config = dict(
    n_layer=15,
    n_head=6,
    head_dim=64,
    norm_eps=1e-06,
    qk_norm=False,
    tie_embeddings=True,
    parallel_block=False,
    init_std_up=0.022,
    init_std_down=0.00246,
    beta1=0.95,
    weight_decay=0.0,
    seq_len=1024,
    doc_mask=True,
)
Each number is 200 + 30 x the weight over its row's rms, rounded and kept within 0 to 999. Layers, rows and columns count from 0. The size before them is the row's rms in percent of the matrix's.

# layer 6 MLP down (transposed), 1024x384, rms 0.103, rows 771-807, columns 192-255
098,220,230,238,199,191,201,190,192,155,252,212,200,258,166,189,205,177,209,218,181,222,223,229,183,210,228,225,171,205,189,190,220,206,150,173,233,178,179,203,192,188,183,253,171,208,208,205,185,234,226,225,205,228,184,211,170,223,113,186,215,221,194,245,227
104,216,218,216,165,208,227,218,210,261,209,221,182,175,188,229,225,221,200,197,193,175,251,200,258,199,209,177,194,180,214,202,187,276,159,144,216,256,234,220,175,163,237,200,188,233,151,215,186,197,203,194,224,183,178,179,186,186,209,206,169,195,194,207,176
103,224,219,183,224,242,248,287,255,182,171,149,203,217,191,201,122,237,250,200,228,243,211,218,121,200,213,220,204,170,194,235,157,243,235,180,222,219,184,199,198,138,160,211,183,173,192,148,194,213,213,167,229,186,169,215,229,200,179,221,184,195,260,212,216
105,174,211,215,183,221,146,176,163,151,152,141,229,235,176,171,163,203,242,194,203,222,198,229,223,162,249,222,143,182,170,199,220,214,226,171,203,208,203,229,186,156,173,167,186,174,194,154,179,185,198,213,202,191,174,181,253,170,223,222,217,167,211,186,184
098,173,194,228,208,220,241,189,189,209,184,233,181,192,231,200,230,170,220,158,274,197,225,155,191,231,175,179,181,197,182,209,253,187,176,171,137,185,223,226,168,200,177,237,187,178,170,220,203,162,255,265,195,169,204,198,210,217,177,201,180,163,216,186,221
101,173,201,192,225,179,199,191,174,224,189,202,176,232,191,145,178,149,155,235,219,244,217,205,242,159,222,246,175,143,205,176,196,229,183,230,200,144,183,247,231,225,238,220,197,253,168,183,239,190,131,231,245,238,232,248,197,189,208,224,160,197,142,130,193
093,150,153,162,246,215,191,166,196,154,201,189,173,184,207,186,185,204,226,156,154,212,216,147,223,212,224,176,150,236,236,269,185,223,206,208,182,220,204,209,172,165,198,191,201,219,130,203,215,162,132,227,222,186,221,188,233,200,190,188,157,250,175,236,189
091,217,180,208,147,236,213,203,202,184,252,181,191,228,225,195,218,214,205,200,228,163,210,236,171,161,183,243,231,150,225,166,224,196,212,247,185,207,196,223,237,183,207,183,275,144,164,174,145,210,171,193,211,190,146,223,212,211,202,189,234,199,195,212,191
104,179,229,213,184,183,209,196,176,200,211,152,216,115,159,257,166,118,237,191,130,218,182,218,181,162,266,177,221,285,213,137,213,206,201,178,217,211,181,150,220,199,237,218,241,265,210,216,235,211,191,228,170,199,211,162,204,178,229,231,205,194,249,247,246
089,176,187,216,202,140,193,209,202,212,155,197,180,204,241,219,167,195,237,193,219,201,190,226,180,244,233,227,171,194,255,263,213,199,242,219,127,183,120,227,168,174,128,235,209,160,170,194,195,187,228,224,160,196,186,222,147,186,182,214,228,175,197,223,183
099,203,175,199,196,200,179,216,225,208,204,217,170,203,190,199,187,190,206,192,186,189,213,233,211,154,133,281,210,201,213,238,204,89,211,170,165,235,200,242,207,170,208,250,216,169,281,167,209,205,156,221,232,293,221,161,125,147,175,217,197,211,209,180,244
097,187,198,191,238,210,215,205,186,194,216,140,170,182,195,173,214,213,179,208,202,133,200,260,179,253,183,171,150,126,126,243,255,203,178,260,247,206,236,211,207,263,177,189,236,174,213,221,220,192,222,166,211,182,231,212,174,231,158,245,220,181,159,177,156
098,235,137,207,205,176,199,261,206,223,209,203,187,213,195,221,224,228,230,193,210,163,212,163,165,221,163,170,187,194,158,203,225,254,212,214,209,198,223,184,238,191,205,213,213,217,203,218,257,224,170,175,202,223,159,266,185,209,232,171,262,184,195,276,176
101,229,187,197,164,176,151,165,188,237,167,186,197,189,176,187,145,164,226,204,142,171,149,235,200,142,201,188,186,192,228,125,226,201,203,197,223,202,191,179,200,269,276,259,161,188,160,207,195,181,209,192,201,245,155,194,217,190,153,163,229,245,199,239,221
103,177,225,260,188,183,178,187,157,179,226,226,180,194,221,229,153,184,144,170,224,189,169,213,194,263,198,177,198,207,195,199,206,161,207,181,163,248,207,207,192,197,184,172,191,175,225,174,189,188,180,223,192,176,210,178,199,167,206,237,194,154,220,208,203
097,215,200,232,222,172,238,228,222,203,241,212,200,229,268,219,126,184,189,226,184,157,209,254,243,177,165,201,206,229,203,197,229,234,158,234,218,199,196,232,188,199,235,206,155,200,179,228,184,184,215,240,173,209,228,242,171,204,190,186,178,240,183,167,244
097,173,205,178,208,212,198,184,216,221,178,217,195,209,211,179,209,178,216,198,206,181,213,222,186,207,219,203,154,210,207,212,188,183,171,186,185,245,254,229,216,206,181,226,184,225,210,194,198,229,188,222,224,193,190,144,196,177,246,217,220,166,207,185,182
102,215,195,224,253,185,177,255,170,188,282,183,166,164,240,235,239,210,156,214,158,209,254,220,230,179,135,213,225,215,169,143,182,185,187,186,144,199,162,198,212,169,178,168,223,228,160,219,160,204,189,184,174,164,177,153,204,133,218,151,221,198,165,185,194
103,170,198,202,181,129,204,214,167,176,253,211,203,240,146,218,211,217,182,263,193,118,184,163,243,208,158,227,181,213,290,192,243,146,233,165,215,198,137,201,170,230,180,217,239,195,175,153,198,189,159,196,168,287,194,223,186,205,165,162,166,164,234,197,201
096,197,223,234,221,235,218,197,204,240,154,207,206,237,166,188,234,224,202,216,181,197,179,189,149,217,189,233,211,229,186,185,225,225,219,177,226,190,188,182,188,202,232,230,215,228,193,182,230,210,162,156,254,215,169,210,231,220,245,217,219,182,222,193,209
088,191,133,165,188,190,204,211,219,185,217,185,205,212,218,238,175,229,203,232,179,179,228,186,221,183,264,197,179,177,203,248,225,192,244,227,195,170,158,177,208,185,186,208,183,203,179,244,226,184,235,263,237,207,176,118,202,197,201,221,179,176,204,216,183
095,228,201,181,196,239,171,236,188,194,212,151,188,184,163,218,227,182,197,226,201,159,231,206,244,236,193,161,195,213,205,164,195,254,212,222,167,224,216,214,227,181,187,163,187,177,235,245,181,161,204,233,186,191,207,253,222,232,222,224,214,249,219,182,176
100,221,244,166,185,232,185,192,236,172,202,164,191,217,218,212,158,208,171,199,218,121,208,214,188,246,209,178,219,195,269,114,212,194,248,210,187,205,160,250,200,208,194,261,173,162,179,228,209,235,207,115,237,201,166,210,181,188,210,197,151,182,248,207,237
096,200,203,265,120,158,238,174,236,225,185,153,107,192,183,154,198,147,189,212,199,212,180,209,221,239,228,185,154,152,160,174,180,161,230,181,243,204,182,189,186,191,205,248,172,156,162,235,241,186,175,230,214,221,134,169,165,163,154,249,160,236,195,165,221
098,186,130,226,217,197,204,206,228,223,161,154,191,241,167,157,193,156,189,162,198,148,191,242,208,166,230,195,185,205,187,188,194,175,183,163,196,201,156,225,193,223,157,208,175,188,196,186,205,172,214,203,220,186,179,196,191,187,169,156,181,186,160,198,227
097,217,182,188,166,144,213,199,180,161,206,163,148,234,209,198,250,170,230,200,149,161,154,182,201,180,233,245,185,223,172,210,205,203,215,163,186,245,179,216,215,196,220,209,187,162,148,210,185,222,227,229,195,218,226,174,181,252,218,201,217,236,219,229,225
101,177,224,221,173,167,205,188,249,260,211,217,189,197,190,213,212,161,211,204,195,224,228,239,211,180,246,189,164,204,220,175,214,177,214,240,225,197,161,206,160,210,230,183,164,199,170,248,167,119,268,212,257,199,155,185,189,145,171,220,227,201,206,226,197
100,245,190,214,240,192,188,260,247,233,207,172,251,220,204,229,251,168,202,178,223,208,244,159,187,183,223,213,220,199,185,184,183,200,189,223,149,123,239,220,210,185,251,195,170,241,222,187,207,203,188,248,187,220,195,206,219,175,218,167,220,190,204,185,247
100,208,194,167,189,200,166,257,218,184,162,170,187,222,179,175,212,160,204,205,228,127,183,213,219,222,218,208,163,236,159,219,179,194,132,204,232,204,181,191,244,165,208,180,227,178,158,167,217,156,208,183,210,179,164,221,198,170,179,210,177,221,211,182,204
101,196,172,238,169,144,176,223,203,199,195,145,169,172,170,154,267,198,196,220,228,229,248,207,200,189,215,207,221,195,177,251,169,190,160,221,204,196,199,213,191,169,203,179,164,245,176,205,158,233,189,176,204,206,231,220,156,187,209,179,170,183,242,226,228
095,206,244,140,252,192,187,156,166,196,248,203,167,186,208,203,226,167,166,196,227,166,199,225,192,192,178,158,214,209,204,191,200,196,194,244,233,248,200,177,164,224,231,186,174,211,223,125,202,191,245,211,226,206,194,184,215,248,188,220,211,167,201,203,239
102,233,165,195,219,203,189,242,220,207,171,236,227,214,159,165,237,196,177,202,192,213,183,280,186,263,221,251,248,136,174,152,173,214,210,201,224,195,214,201,218,232,186,242,226,144,218,220,232,230,185,207,133,210,222,215,203,193,181,159,186,203,218,206,197
097,155,203,210,263,202,199,161,185,181,164,207,178,188,216,200,217,210,212,196,205,166,186,201,207,217,193,200,198,194,264,230,190,174,220,229,187,157,211,166,204,211,196,169,185,133,163,177,250,185,212,179,202,223,185,197,203,269,235,177,194,195,266,226,158
086,211,165,128,189,176,211,192,236,238,109,233,92,218,214,216,172,103,239,219,155,136,195,238,235,202,231,191,180,184,205,236,177,155,188,179,186,181,190,195,163,195,158,214,209,175,146,235,168,126,204,178,165,237,168,237,193,219,285,228,225,183,148,182,172
100,205,206,185,224,195,236,166,232,216,194,233,141,204,164,179,200,203,206,171,210,229,177,169,222,196,136,243,202,247,201,156,231,174,173,202,163,226,208,211,206,207,225,214,211,205,255,204,259,176,191,236,217,232,209,129,170,210,226,211,247,224,207,215,188
100,211,184,169,210,180,235,182,199,231,193,175,210,186,97,212,128,192,220,169,212,110,213,223,178,223,178,187,218,200,180,194,195,192,252,181,172,197,206,198,221,197,167,180,171,164,163,191,234,214,232,237,230,201,216,226,185,223,192,222,157,148,193,163,279
099,218,170,206,177,218,197,182,204,225,146,222,205,233,196,130,185,224,222,163,174,211,181,244,184,234,250,198,280,206,214,202,174,192,154,198,255,188,227,228,194,140,196,161,189,163,207,190,169,192,220,233,222,231,179,235,189,198,243,241,225,241,191,238,223
# layer 6 MLP gate, 1024x384, rms 0.107, rows 772-807, columns 192-255
098,223,247,224,155,188,126,241,191,151,224,189,156,293,231,232,197,191,162,180,201,258,174,180,216,168,224,175,194,163,236,202,145,175,191,230,125,219,214,241,224,195,196,187,200,190,183,216,199,186,228,197,187,181,235,204,216,186,200,207,152,158,201,231,206
102,216,288,163,218,242,251,152,169,173,200,249,196,210,156,166,216,195,185,227,232,200,208,210,272,231,219,209,188,216,197,185,205,185,143,189,233,177,156,147,170,197,154,156,227,188,177,159,216,212,129,229,195,233,197,174,244,234,182,267,185,188,195,192,187
098,227,216,199,227,154,233,188,178,218,165,196,207,226,191,218,152,156,171,221,202,179,185,227,201,180,218,215,224,220,126,238,232,181,248,189,225,252,164,203,179,223,200,232,191,205,186,209,225,175,170,183,210,181,165,165,197,237,211,277,170,194,174,164,206
098,240,193,184,265,228,186,234,199,167,161,288,196,245,195,182,187,171,179,180,258,208,156,206,147,214,210,218,184,194,210,185,204,178,229,255,175,195,254,225,173,157,238,171,204,168,190,192,231,185,222,222,227,249,223,154,149,242,191,233,168,178,242,232,178
100,218,216,194,197,157,213,182,196,183,202,254,194,188,211,180,237,253,190,198,196,195,173,153,221,207,198,180,231,197,237,201,243,186,250,236,163,230,221,169,146,223,202,196,186,158,202,195,212,237,227,207,192,167,181,224,177,190,190,149,143,239,187,156,243
094,156,207,192,192,196,221,211,194,167,200,158,178,228,203,209,133,215,234,193,204,166,192,168,161,211,219,252,225,178,208,181,144,240,201,179,196,210,204,243,205,185,175,233,169,256,145,227,215,211,164,216,196,210,189,226,175,268,217,184,165,174,262,237,186
097,228,142,214,207,188,252,166,216,217,148,144,263,212,184,196,152,262,208,252,190,173,178,200,236,209,207,210,196,200,217,227,186,221,182,181,211,217,187,231,190,185,185,240,210,191,198,180,164,164,255,226,171,239,199,164,200,208,255,215,147,179,157,153,143
105,201,201,194,164,217,251,224,220,203,177,190,225,213,190,194,195,262,164,257,207,161,187,213,259,227,230,190,142,178,185,194,208,183,227,174,179,147,194,206,220,203,213,223,156,170,189,153,242,186,166,207,194,185,186,183,191,207,118,254,153,203,213,225,178
085,196,167,168,166,172,217,253,211,188,247,189,193,179,208,230,206,226,217,152,193,206,192,209,193,252,263,226,251,126,245,239,201,155,226,203,127,188,202,235,166,138,223,228,199,222,199,217,196,172,192,212,167,228,168,242,182,199,178,221,236,176,178,242,214
097,199,201,140,221,205,198,200,216,184,195,217,187,216,202,203,192,197,196,167,168,180,181,183,173,199,179,241,163,185,173,213,190,194,115,191,213,252,254,118,189,269,239,125,170,143,199,170,197,188,203,176,216,185,164,191,176,213,173,205,158,200,187,244,151
098,212,197,183,226,184,225,173,223,192,229,268,264,210,196,232,196,242,231,199,197,199,200,216,216,215,221,173,174,226,195,192,209,233,183,178,174,164,248,208,229,227,216,190,183,220,215,183,204,207,184,169,241,146,187,194,179,195,182,215,138,267,253,194,224
096,195,162,224,159,169,249,175,182,205,176,207,228,223,200,230,219,193,226,158,212,198,174,142,172,190,194,200,202,196,186,246,173,172,180,220,134,226,200,218,185,183,182,264,198,275,221,212,222,226,212,201,172,204,210,196,148,194,215,230,259,201,197,154,228
101,177,155,184,167,223,182,116,178,203,186,186,202,211,214,213,165,205,248,185,197,183,209,235,286,165,169,231,242,182,186,150,177,181,191,215,222,162,190,156,197,204,205,132,131,149,211,183,221,198,212,185,226,232,195,167,166,214,204,150,169,198,189,257,212
104,195,235,240,225,190,261,197,237,288,165,186,232,202,154,167,200,185,139,226,148,186,198,240,200,235,205,209,212,140,219,190,186,144,213,201,253,222,204,230,184,219,233,140,130,183,160,262,242,185,169,214,209,206,214,152,222,213,189,197,134,171,206,231,204
100,152,221,134,183,178,244,199,201,185,211,193,220,216,211,192,136,213,162,243,179,267,144,167,207,193,183,183,179,224,205,258,182,151,166,212,225,142,205,236,152,202,238,189,99,186,188,184,181,189,216,191,190,197,206,218,177,195,172,176,176,160,225,213,159
100,179,184,195,227,192,147,236,267,155,178,221,202,209,187,171,186,170,173,189,164,197,246,207,178,154,163,169,192,205,177,222,235,173,169,201,157,184,202,209,202,155,228,206,217,235,219,236,193,239,223,218,177,184,234,209,159,148,165,258,199,142,171,204,216
104,224,222,193,251,175,209,200,156,207,197,167,240,227,238,222,161,175,183,241,194,158,168,198,211,219,229,171,184,254,180,248,208,226,226,151,202,195,202,214,288,192,151,157,147,193,179,193,229,182,174,206,232,207,254,166,240,138,248,203,232,194,205,196,115
104,254,248,191,235,175,229,248,195,129,149,194,241,154,164,188,192,239,188,221,212,199,196,257,230,176,254,188,175,179,252,205,250,166,158,157,208,145,263,210,199,222,174,145,146,218,206,178,190,183,141,167,141,110,229,209,235,238,265,183,244,213,172,222,220
096,214,168,204,208,259,193,170,227,233,179,205,213,267,184,186,197,206,275,203,204,203,162,187,189,260,206,208,209,248,206,210,227,209,215,173,153,167,233,217,200,221,152,206,185,237,210,229,141,244,141,223,206,207,196,132,193,190,209,220,224,233,181,185,178
086,218,178,197,169,212,203,227,245,217,238,187,242,233,173,222,165,217,176,222,179,185,209,181,233,166,238,201,229,160,213,250,231,189,225,229,190,185,205,171,195,186,228,177,199,233,196,235,217,183,183,198,244,236,178,160,200,176,226,220,214,179,243,207,210
103,189,178,196,225,228,140,220,190,267,179,242,155,243,233,193,182,235,160,219,209,205,248,223,249,229,161,209,215,198,195,214,193,232,207,192,201,256,194,167,211,169,189,195,201,206,208,192,212,128,225,182,198,188,181,255,203,257,211,203,214,186,223,200,167
101,187,231,189,243,201,300,146,198,254,181,183,240,199,201,190,217,193,175,223,223,243,196,232,208,164,171,210,149,200,191,206,165,162,160,171,202,233,171,210,142,190,228,188,159,181,180,192,179,155,155,214,201,248,257,159,232,167,188,208,207,176,176,268,207
095,181,181,224,245,192,192,228,218,199,183,150,242,216,213,182,139,227,185,161,188,126,213,178,188,182,189,231,202,145,245,240,238,243,194,272,201,167,170,157,249,203,211,182,181,224,160,163,114,237,221,210,212,223,188,183,143,206,256,189,197,294,230,237,229
096,141,235,207,245,195,222,191,154,199,159,213,189,271,210,214,209,219,199,169,216,196,111,253,185,224,177,197,209,154,187,167,151,180,166,182,195,188,218,231,191,234,132,182,222,221,198,196,210,213,166,203,192,231,202,204,217,180,223,200,171,245,139,215,159
100,215,202,192,183,220,225,181,215,184,246,210,196,217,188,174,260,184,195,148,186,185,214,208,218,215,204,213,212,217,195,188,191,203,218,167,181,186,191,188,194,148,124,181,187,213,227,194,197,158,184,178,220,155,182,161,192,216,191,173,175,166,214,243,206
101,194,200,196,168,236,209,245,224,212,210,239,173,187,140,177,184,207,196,228,195,207,190,190,228,228,214,244,158,221,168,204,112,146,228,186,170,206,199,165,238,229,255,166,148,218,249,194,228,175,199,236,233,231,233,190,187,207,210,177,208,119,167,206,158
100,178,208,190,201,177,190,198,186,213,176,181,214,258,237,247,201,231,234,187,244,169,231,185,234,186,229,180,179,178,256,172,218,197,216,205,277,191,189,234,227,150,187,255,174,214,176,239,181,213,266,227,168,226,224,198,171,181,212,188,151,186,210,207,175
103,213,175,214,244,207,202,217,146,199,127,217,210,175,204,190,275,250,161,213,181,205,167,183,178,199,119,239,177,217,219,233,194,173,175,174,204,192,219,223,215,175,184,195,227,190,222,182,248,202,185,186,249,175,184,171,158,175,203,170,197,188,225,222,223
101,161,225,199,184,227,192,178,149,222,211,177,189,159,220,186,161,265,142,234,188,260,192,166,199,185,213,177,203,255,186,209,210,192,226,229,232,211,244,209,200,201,226,210,224,218,189,182,235,166,193,182,214,229,203,196,154,184,227,224,206,214,211,135,211
095,260,234,177,214,221,180,192,162,251,182,196,210,237,226,228,186,173,183,161,253,155,171,192,119,170,191,226,202,155,227,233,198,156,184,205,198,255,183,226,124,188,187,213,240,182,153,209,205,206,242,187,190,225,185,214,151,189,231,206,202,184,108,187,201
098,235,217,153,198,195,197,199,183,207,157,186,244,190,173,185,193,193,185,249,230,240,126,226,172,185,278,146,248,187,206,193,206,191,195,206,170,184,244,166,211,197,217,236,198,134,164,171,239,156,206,214,254,149,193,254,200,201,198,225,199,211,215,219,195
098,145,236,247,199,257,243,155,185,183,226,214,219,217,202,208,224,206,234,215,245,160,171,226,193,197,162,209,159,195,236,262,152,214,180,185,210,175,257,209,168,188,215,181,200,213,188,174,255,175,219,251,216,226,210,196,206,252,227,171,227,217,237,193,238
087,205,187,236,211,223,202,207,250,187,115,227,199,171,199,169,196,176,233,245,126,177,150,232,262,218,224,199,245,199,228,179,194,198,169,168,204,192,173,229,197,189,182,179,148,188,211,238,202,187,195,217,162,235,168,199,122,188,218,216,202,212,199,181,172
100,213,219,230,211,180,221,183,190,217,186,240,213,211,188,214,209,204,202,205,249,208,173,212,151,189,210,275,180,186,217,170,234,205,220,222,187,174,191,193,167,202,178,223,173,243,178,169,220,184,236,213,233,204,211,207,193,202,167,158,220,163,215,220,182
100,194,199,233,194,170,268,183,210,225,139,202,193,168,152,239,150,185,210,172,183,181,153,165,225,229,176,180,227,199,191,159,175,184,229,184,174,231,212,227,211,174,175,236,179,159,261,210,203,171,185,150,199,200,192,187,192,221,163,170,138,221,135,170,223
098,196,241,224,185,246,164,179,186,256,153,197,223,252,231,224,224,226,198,211,195,161,251,233,198,164,269,224,219,254,203,169,174,217,194,186,183,219,202,262,230,173,213,219,226,164,198,242,219,229,199,271,229,222,222,227,157,191,253,215,211,223,185,240,221
# layer 6 MLP up, 1024x384, rms 0.11, rows 772-807, columns 192-255
102,211,230,180,151,205,243,147,237,168,229,187,202,201,184,189,184,228,165,207,209,209,208,178,225,244,178,184,175,219,154,139,131,206,197,222,161,214,142,258,196,211,185,186,228,210,230,255,180,199,166,192,190,152,234,183,179,152,205,159,211,205,200,228,248
101,185,202,173,221,218,184,243,219,188,229,142,152,241,201,221,127,214,189,190,208,193,208,202,175,183,196,196,184,197,220,271,200,190,171,198,198,189,177,206,239,244,207,207,172,177,207,155,191,175,192,250,231,258,211,180,201,222,189,212,225,215,283,229,221
100,214,163,210,176,179,204,235,230,203,180,153,154,206,178,213,162,192,228,178,185,165,171,187,230,187,234,258,161,179,164,162,236,210,210,192,172,226,173,154,220,218,209,167,169,194,197,169,157,209,213,186,210,273,180,222,212,189,165,188,221,179,200,180,182
093,207,188,162,147,216,223,158,172,160,232,231,200,270,180,222,202,197,208,182,197,155,188,241,147,240,186,248,198,182,195,212,237,166,179,199,218,219,195,235,223,206,197,202,174,197,182,181,210,210,210,243,184,142,162,210,182,222,187,229,260,188,206,188,239
103,205,186,180,225,227,190,219,226,224,228,204,216,204,230,191,157,178,160,225,215,248,211,241,225,200,187,220,152,168,172,177,212,179,204,216,215,220,246,211,216,276,197,221,136,232,186,261,197,225,171,204,222,237,175,202,176,177,211,216,172,218,134,181,151
103,209,166,257,211,244,195,182,197,160,216,196,218,164,199,254,234,172,191,182,190,226,215,189,238,218,158,163,173,209,202,199,226,210,206,227,170,214,210,208,194,217,298,163,208,145,156,189,178,237,230,217,239,202,185,184,271,171,167,200,188,267,141,230,205
093,214,200,207,165,164,163,171,237,195,211,175,182,243,217,183,165,195,246,191,205,249,213,187,162,163,165,198,202,136,190,235,189,166,138,237,233,197,172,188,247,268,167,151,193,180,218,190,221,176,123,222,237,185,161,220,225,209,225,207,191,194,189,242,178
099,265,182,209,140,214,231,143,164,196,193,157,185,182,195,181,209,222,228,209,190,220,284,174,155,182,176,194,234,191,201,192,187,183,156,162,180,169,175,181,248,222,173,220,159,170,229,204,204,242,187,208,243,198,244,218,191,230,219,202,179,200,190,224,230
093,169,145,239,192,200,190,182,180,185,142,227,180,231,206,232,180,174,219,184,246,212,194,208,202,220,216,196,113,207,208,251,224,212,253,203,200,187,185,190,181,208,193,239,154,152,152,198,210,205,228,176,159,223,162,198,177,190,182,221,193,183,187,195,146
102,198,205,206,218,206,178,156,203,206,222,233,229,223,178,178,233,240,207,206,170,178,197,211,292,160,233,235,214,209,225,251,137,163,219,204,186,217,211,189,220,233,214,212,196,235,188,214,192,239,223,187,184,182,246,149,221,233,176,196,173,192,243,212,184
092,212,181,165,243,201,286,161,231,202,226,171,166,211,207,191,227,215,183,202,249,193,162,224,160,225,195,188,231,131,153,172,210,258,209,254,215,185,218,225,240,248,178,172,202,207,236,256,259,182,186,180,213,230,202,161,242,191,208,137,201,189,172,212,247
096,189,174,213,195,206,174,213,203,221,242,182,240,226,225,225,197,196,170,188,207,225,205,190,146,194,183,233,196,147,190,199,184,178,160,252,206,178,186,206,227,185,245,223,214,236,210,209,231,228,203,195,246,234,216,159,132,195,156,228,235,217,199,233,249
100,216,196,228,221,200,218,140,174,209,153,197,177,203,148,190,179,186,249,175,148,121,174,197,205,138,211,211,230,194,168,147,209,125,165,167,238,191,176,182,178,219,213,261,182,201,129,241,180,200,230,241,223,256,210,201,195,217,172,202,194,186,243,225,212
104,198,222,263,172,212,158,188,191,250,237,290,192,230,192,238,177,169,177,213,240,184,200,156,204,197,233,172,224,217,242,197,226,153,173,192,188,199,179,196,184,219,205,211,180,242,181,171,206,203,191,198,162,156,257,211,254,154,187,227,205,161,188,175,229
105,234,162,243,168,203,182,201,185,232,163,181,215,223,230,193,205,138,223,199,211,175,232,250,210,234,200,227,179,186,208,183,228,227,175,226,210,196,227,192,218,193,212,228,227,190,189,216,184,162,214,183,165,178,221,152,136,203,212,116,186,169,216,241,177
096,199,234,181,218,187,200,201,214,112,153,187,215,181,184,207,202,200,233,161,178,217,182,188,190,182,195,207,170,227,176,167,166,174,180,213,235,210,225,220,204,252,167,199,247,246,192,159,202,199,176,177,172,163,179,168,260,176,199,177,239,181,277,183,179
102,181,227,197,184,160,207,128,166,211,257,174,193,222,126,189,236,194,201,227,181,199,190,187,221,225,106,196,211,211,199,254,194,174,192,184,211,165,203,191,238,154,120,241,186,192,221,172,173,218,228,138,156,207,214,165,228,134,186,127,208,196,160,165,186
104,229,182,189,196,171,166,153,248,168,184,219,213,262,204,173,250,222,206,237,174,219,228,172,195,191,198,219,225,197,206,215,251,186,226,214,237,234,170,214,216,195,201,161,215,214,202,213,190,211,194,193,166,267,177,138,225,244,219,167,188,202,198,184,205
090,182,206,274,194,169,192,182,189,199,181,228,140,215,174,169,175,189,276,235,187,235,197,166,228,187,174,198,194,182,148,214,149,186,247,194,213,245,229,190,198,169,182,211,223,202,205,194,260,224,198,176,192,229,194,138,151,204,189,239,191,193,188,206,173
095,196,147,200,213,215,259,224,195,140,191,202,161,184,163,200,185,235,210,194,180,208,143,192,180,241,204,228,187,200,193,219,213,145,217,262,245,182,231,225,203,216,228,213,182,187,208,224,150,193,205,230,135,142,208,181,228,235,220,224,215,203,179,166,195
099,190,204,200,221,215,212,198,198,199,198,213,246,156,228,230,185,201,231,180,232,186,135,214,208,156,282,196,264,164,208,164,290,206,227,196,159,165,188,227,178,207,151,208,176,151,162,236,125,156,199,201,182,219,220,179,213,130,217,213,187,201,174,192,210
103,186,218,185,220,231,242,207,180,200,223,188,224,174,210,171,187,224,196,183,215,148,182,198,270,190,188,283,221,173,182,154,204,164,190,191,213,239,154,221,226,170,229,172,146,233,245,174,158,133,221,209,272,182,230,277,168,192,206,152,160,222,173,210,179
098,194,176,216,215,173,178,234,194,187,229,188,198,178,208,156,276,204,208,233,208,222,197,205,202,211,182,175,162,219,186,152,261,213,221,210,204,194,170,184,210,180,185,184,212,194,229,222,168,227,177,198,194,230,254,197,173,233,189,242,181,215,226,218,193
099,178,204,152,181,247,219,222,216,261,158,174,237,201,207,234,246,129,172,194,200,186,185,177,129,160,251,204,159,208,173,189,212,206,212,205,208,204,198,261,222,192,217,202,174,124,222,184,196,178,235,209,187,223,199,193,233,189,194,269,222,235,224,213,186
102,163,237,216,154,128,229,243,124,197,180,154,177,262,214,214,165,149,213,196,162,235,153,201,192,164,207,216,261,205,213,197,201,181,211,165,205,208,194,205,199,204,167,183,172,191,185,159,226,214,225,209,242,198,244,191,183,183,211,176,240,207,209,183,173
097,168,203,284,159,210,221,222,152,200,179,204,228,247,226,198,165,151,237,199,176,196,251,295,164,213,212,228,164,213,265,231,159,207,195,194,199,204,147,248,169,186,161,181,194,196,168,199,199,204,202,196,209,221,213,237,211,183,251,183,215,199,229,205,188
098,223,249,183,180,161,258,199,218,180,191,219,214,226,215,198,221,177,253,182,174,165,201,208,213,238,217,185,215,220,205,183,219,184,170,275,208,160,201,243,195,201,200,143,212,192,157,221,194,247,199,213,220,305,221,160,203,213,244,226,211,186,205,195,263
099,211,173,177,180,200,197,266,153,269,251,225,211,235,228,190,161,152,231,225,197,225,148,210,198,186,249,221,168,237,180,239,132,225,235,219,276,227,170,239,199,195,170,213,187,193,186,175,170,190,209,208,206,204,225,185,204,220,220,149,187,282,251,172,157
099,155,250,187,141,207,180,178,154,202,200,170,195,166,162,182,248,193,200,267,200,243,245,191,150,196,180,223,252,201,276,171,138,169,222,190,211,201,174,163,155,197,154,136,209,177,247,195,162,237,167,217,173,192,222,212,189,188,197,251,216,166,163,190,217
095,146,228,162,154,150,192,170,184,151,222,193,158,187,228,241,204,172,178,237,207,169,212,197,177,242,210,231,186,249,195,207,198,213,190,227,213,213,214,229,130,259,200,191,201,204,197,196,203,205,236,211,170,202,211,138,191,154,196,220,151,194,160,229,198
097,162,187,153,231,220,199,235,234,206,183,243,159,114,189,181,234,218,172,232,210,184,166,235,216,191,238,213,233,225,151,172,181,197,209,217,223,225,198,170,198,211,204,219,248,136,196,204,217,200,199,160,162,221,211,232,245,204,183,182,155,167,236,196,189
101,219,185,197,200,210,190,207,172,216,174,174,259,238,198,203,178,226,220,211,174,196,169,178,216,192,214,199,203,233,262,213,211,234,209,200,173,151,195,203,233,187,248,123,206,117,165,187,186,178,157,169,211,156,211,217,223,210,197,139,138,185,151,223,180
093,212,200,183,200,199,213,182,252,233,186,163,138,240,198,246,146,147,211,183,225,257,238,221,209,154,177,248,271,176,187,216,195,151,267,183,187,189,230,173,208,205,170,213,187,205,154,183,163,218,230,196,192,213,152,261,208,197,226,196,182,170,157,213,197
103,154,193,210,188,173,224,236,193,209,254,181,215,182,167,223,148,176,180,207,194,209,237,196,211,197,166,190,225,217,179,229,117,178,215,164,240,113,158,224,217,193,255,183,178,222,228,201,191,164,269,134,248,175,168,178,208,259,213,182,169,185,214,237,187
100,216,230,211,233,191,211,205,177,161,187,195,159,166,165,222,181,217,237,140,188,215,248,230,169,241,217,166,183,161,197,253,236,180,153,199,262,206,240,197,207,217,249,193,188,187,159,142,188,249,222,206,188,195,204,219,175,222,171,206,187,161,240,212,179
096,211,190,167,196,194,225,225,209,207,232,219,229,218,275,204,200,203,178,201,163,205,204,283,161,176,236,200,208,241,218,205,228,143,198,138,216,210,198,165,241,187,112,204,242,235,218,200,194,202,165,232,240,208,195,182,209,189,153,231,208,209,205,249,223